config = dict(
    d_mlp=256,
    vocab_size=8192,
    rope_fraction=1.0,
    qk_norm=False,
    tie_embeddings=False,
    extras=['capped logits'],
    lr_head=0.00504,
    schedule='wsd',
    decay_fraction=0.849,
    final_lr_fraction=0.0,
    train_tokens=120100000,
)
Each number is 128 + 32 x the weight over the matrix's rms, rounded and kept within 0 to 255. Layers, rows and columns count from 0. Numbers have three digits each.

# layer 10 MLP gate, 256x96, rms 0.193, rows 242-255, columns 0-95
164082184116134122170180083130157124112085200118139140133149082119137108088147126131126122109125111125106093149120086139108152189111132089139118132188117164131147156175141089067147118085091158120088124151091152104140125127100142111124062102097075080107109151103181123148091163106127166112
112104149112093062162148147132132132108111182090075115157136165087098137049134162159182137133148195110117084067135140093146151074151111088194087100139155140081143116150149141158090101091132103132122135137125125142122157115112123145160088108135095117123129090169166122153078158100202114136
109146169149044138131123055165105166078149127158184127131161108114138116169166097083128123109158154096157114116180169155096064144141164108141161118184097183138149094139170108106221127075164158181092100127107119164147122131125228183090099191101119186137111138100063099152106167149128151079
126132102143151117116122109134184153129153080152098161105098087074180110127157106117154145150096154123099147130080106150179160131137133161138125112127113127108092114156103100153130150180188135083095101078126129090173210143133093179081128138170123158081112128112108143064159158072117166151
088073144137138124179107098186140073100063146130092146071180146193093131162113097099141143069052100149135138143102151147082175185105132162140155158195116179048142118098118155134143120103148169098130133112100123135162147148099118084122139177131123129140141054127064148132135146154118133119
169133141177137160130151134131139085117152133143095100151143134106062124071104073109117162139121174170133069124151093109118167123091084133133156153057100131150141081102095106093178086131130132190041158129136147179140087127126131073109164116106102180110123105132136090145079191062112152101
155120175107126100123121084115122128149110138152131169019102185184125148130088088139171140133149117150109126131149172133144110101146121126185180116124147123140085093130140106116146110093123083104119051098174126134109125176101158142125097129065152132077192079187085144201127126127133113180
130083200089153114164101088104115065165109135107172125151126124114176149108147125138152175143129124102124159123144133135154134172146077155109124198184141102128043177121145198168125135203090129148132112096085129103108145160100172096157146093179142123112130165173193088156115163143122198116
110152067169127092104119152119104117096141124100062099054126133100097206122111100125151095126077177158122087109079121104100186094122141192075117067139161138138121101185137190130208141119124101124148091138169129139189125136130101130101082120096146185184177111126135106119141192120108119108
132170133133098073129151142131216125194137079088148114132074145155116110082137137124166119079081112104155137082148129145093145144127136086103179113151194093138152128142028181104128100137143079165112166141124114108065190146042112117113173118154178128164108160109148086133144158145123126134
168150071149152102097135100122089110134111138099111108151107125126108063116109158116134064096164114131177111187089080200211083153183093111105127112152116140124156138184143169109150098104099136166175104069113115076119162101130067170159116121090176165162112133125158122153134105139146144158
099131106146158117158148214128147112127105160128169150106124121159125121141107159134127176083079131154091119153066106113079117135047140117098094121083151104123172116157135082108175138102112163081117121071125187089182176086139132090101133152191128141112154167102152102152121081178162096124
149143147162157126142115168150122106131145107122102098142103119089179126082179131148124151131136148158134168099110134105098094176133150140145111113185165110093116101117122151076163095096094113116104196134126128181126166195158115102158140142156108147154104103180119142135057092096085168123
128142122105085095099137078132148131094130139130144152127117101089110076168126171165105136152112137109143089119096130117114101112132130133148095145106080078091153103145135082198094100136215168115147145161159137165131140161163166124121054137155158138115156115062118065094152134079139106156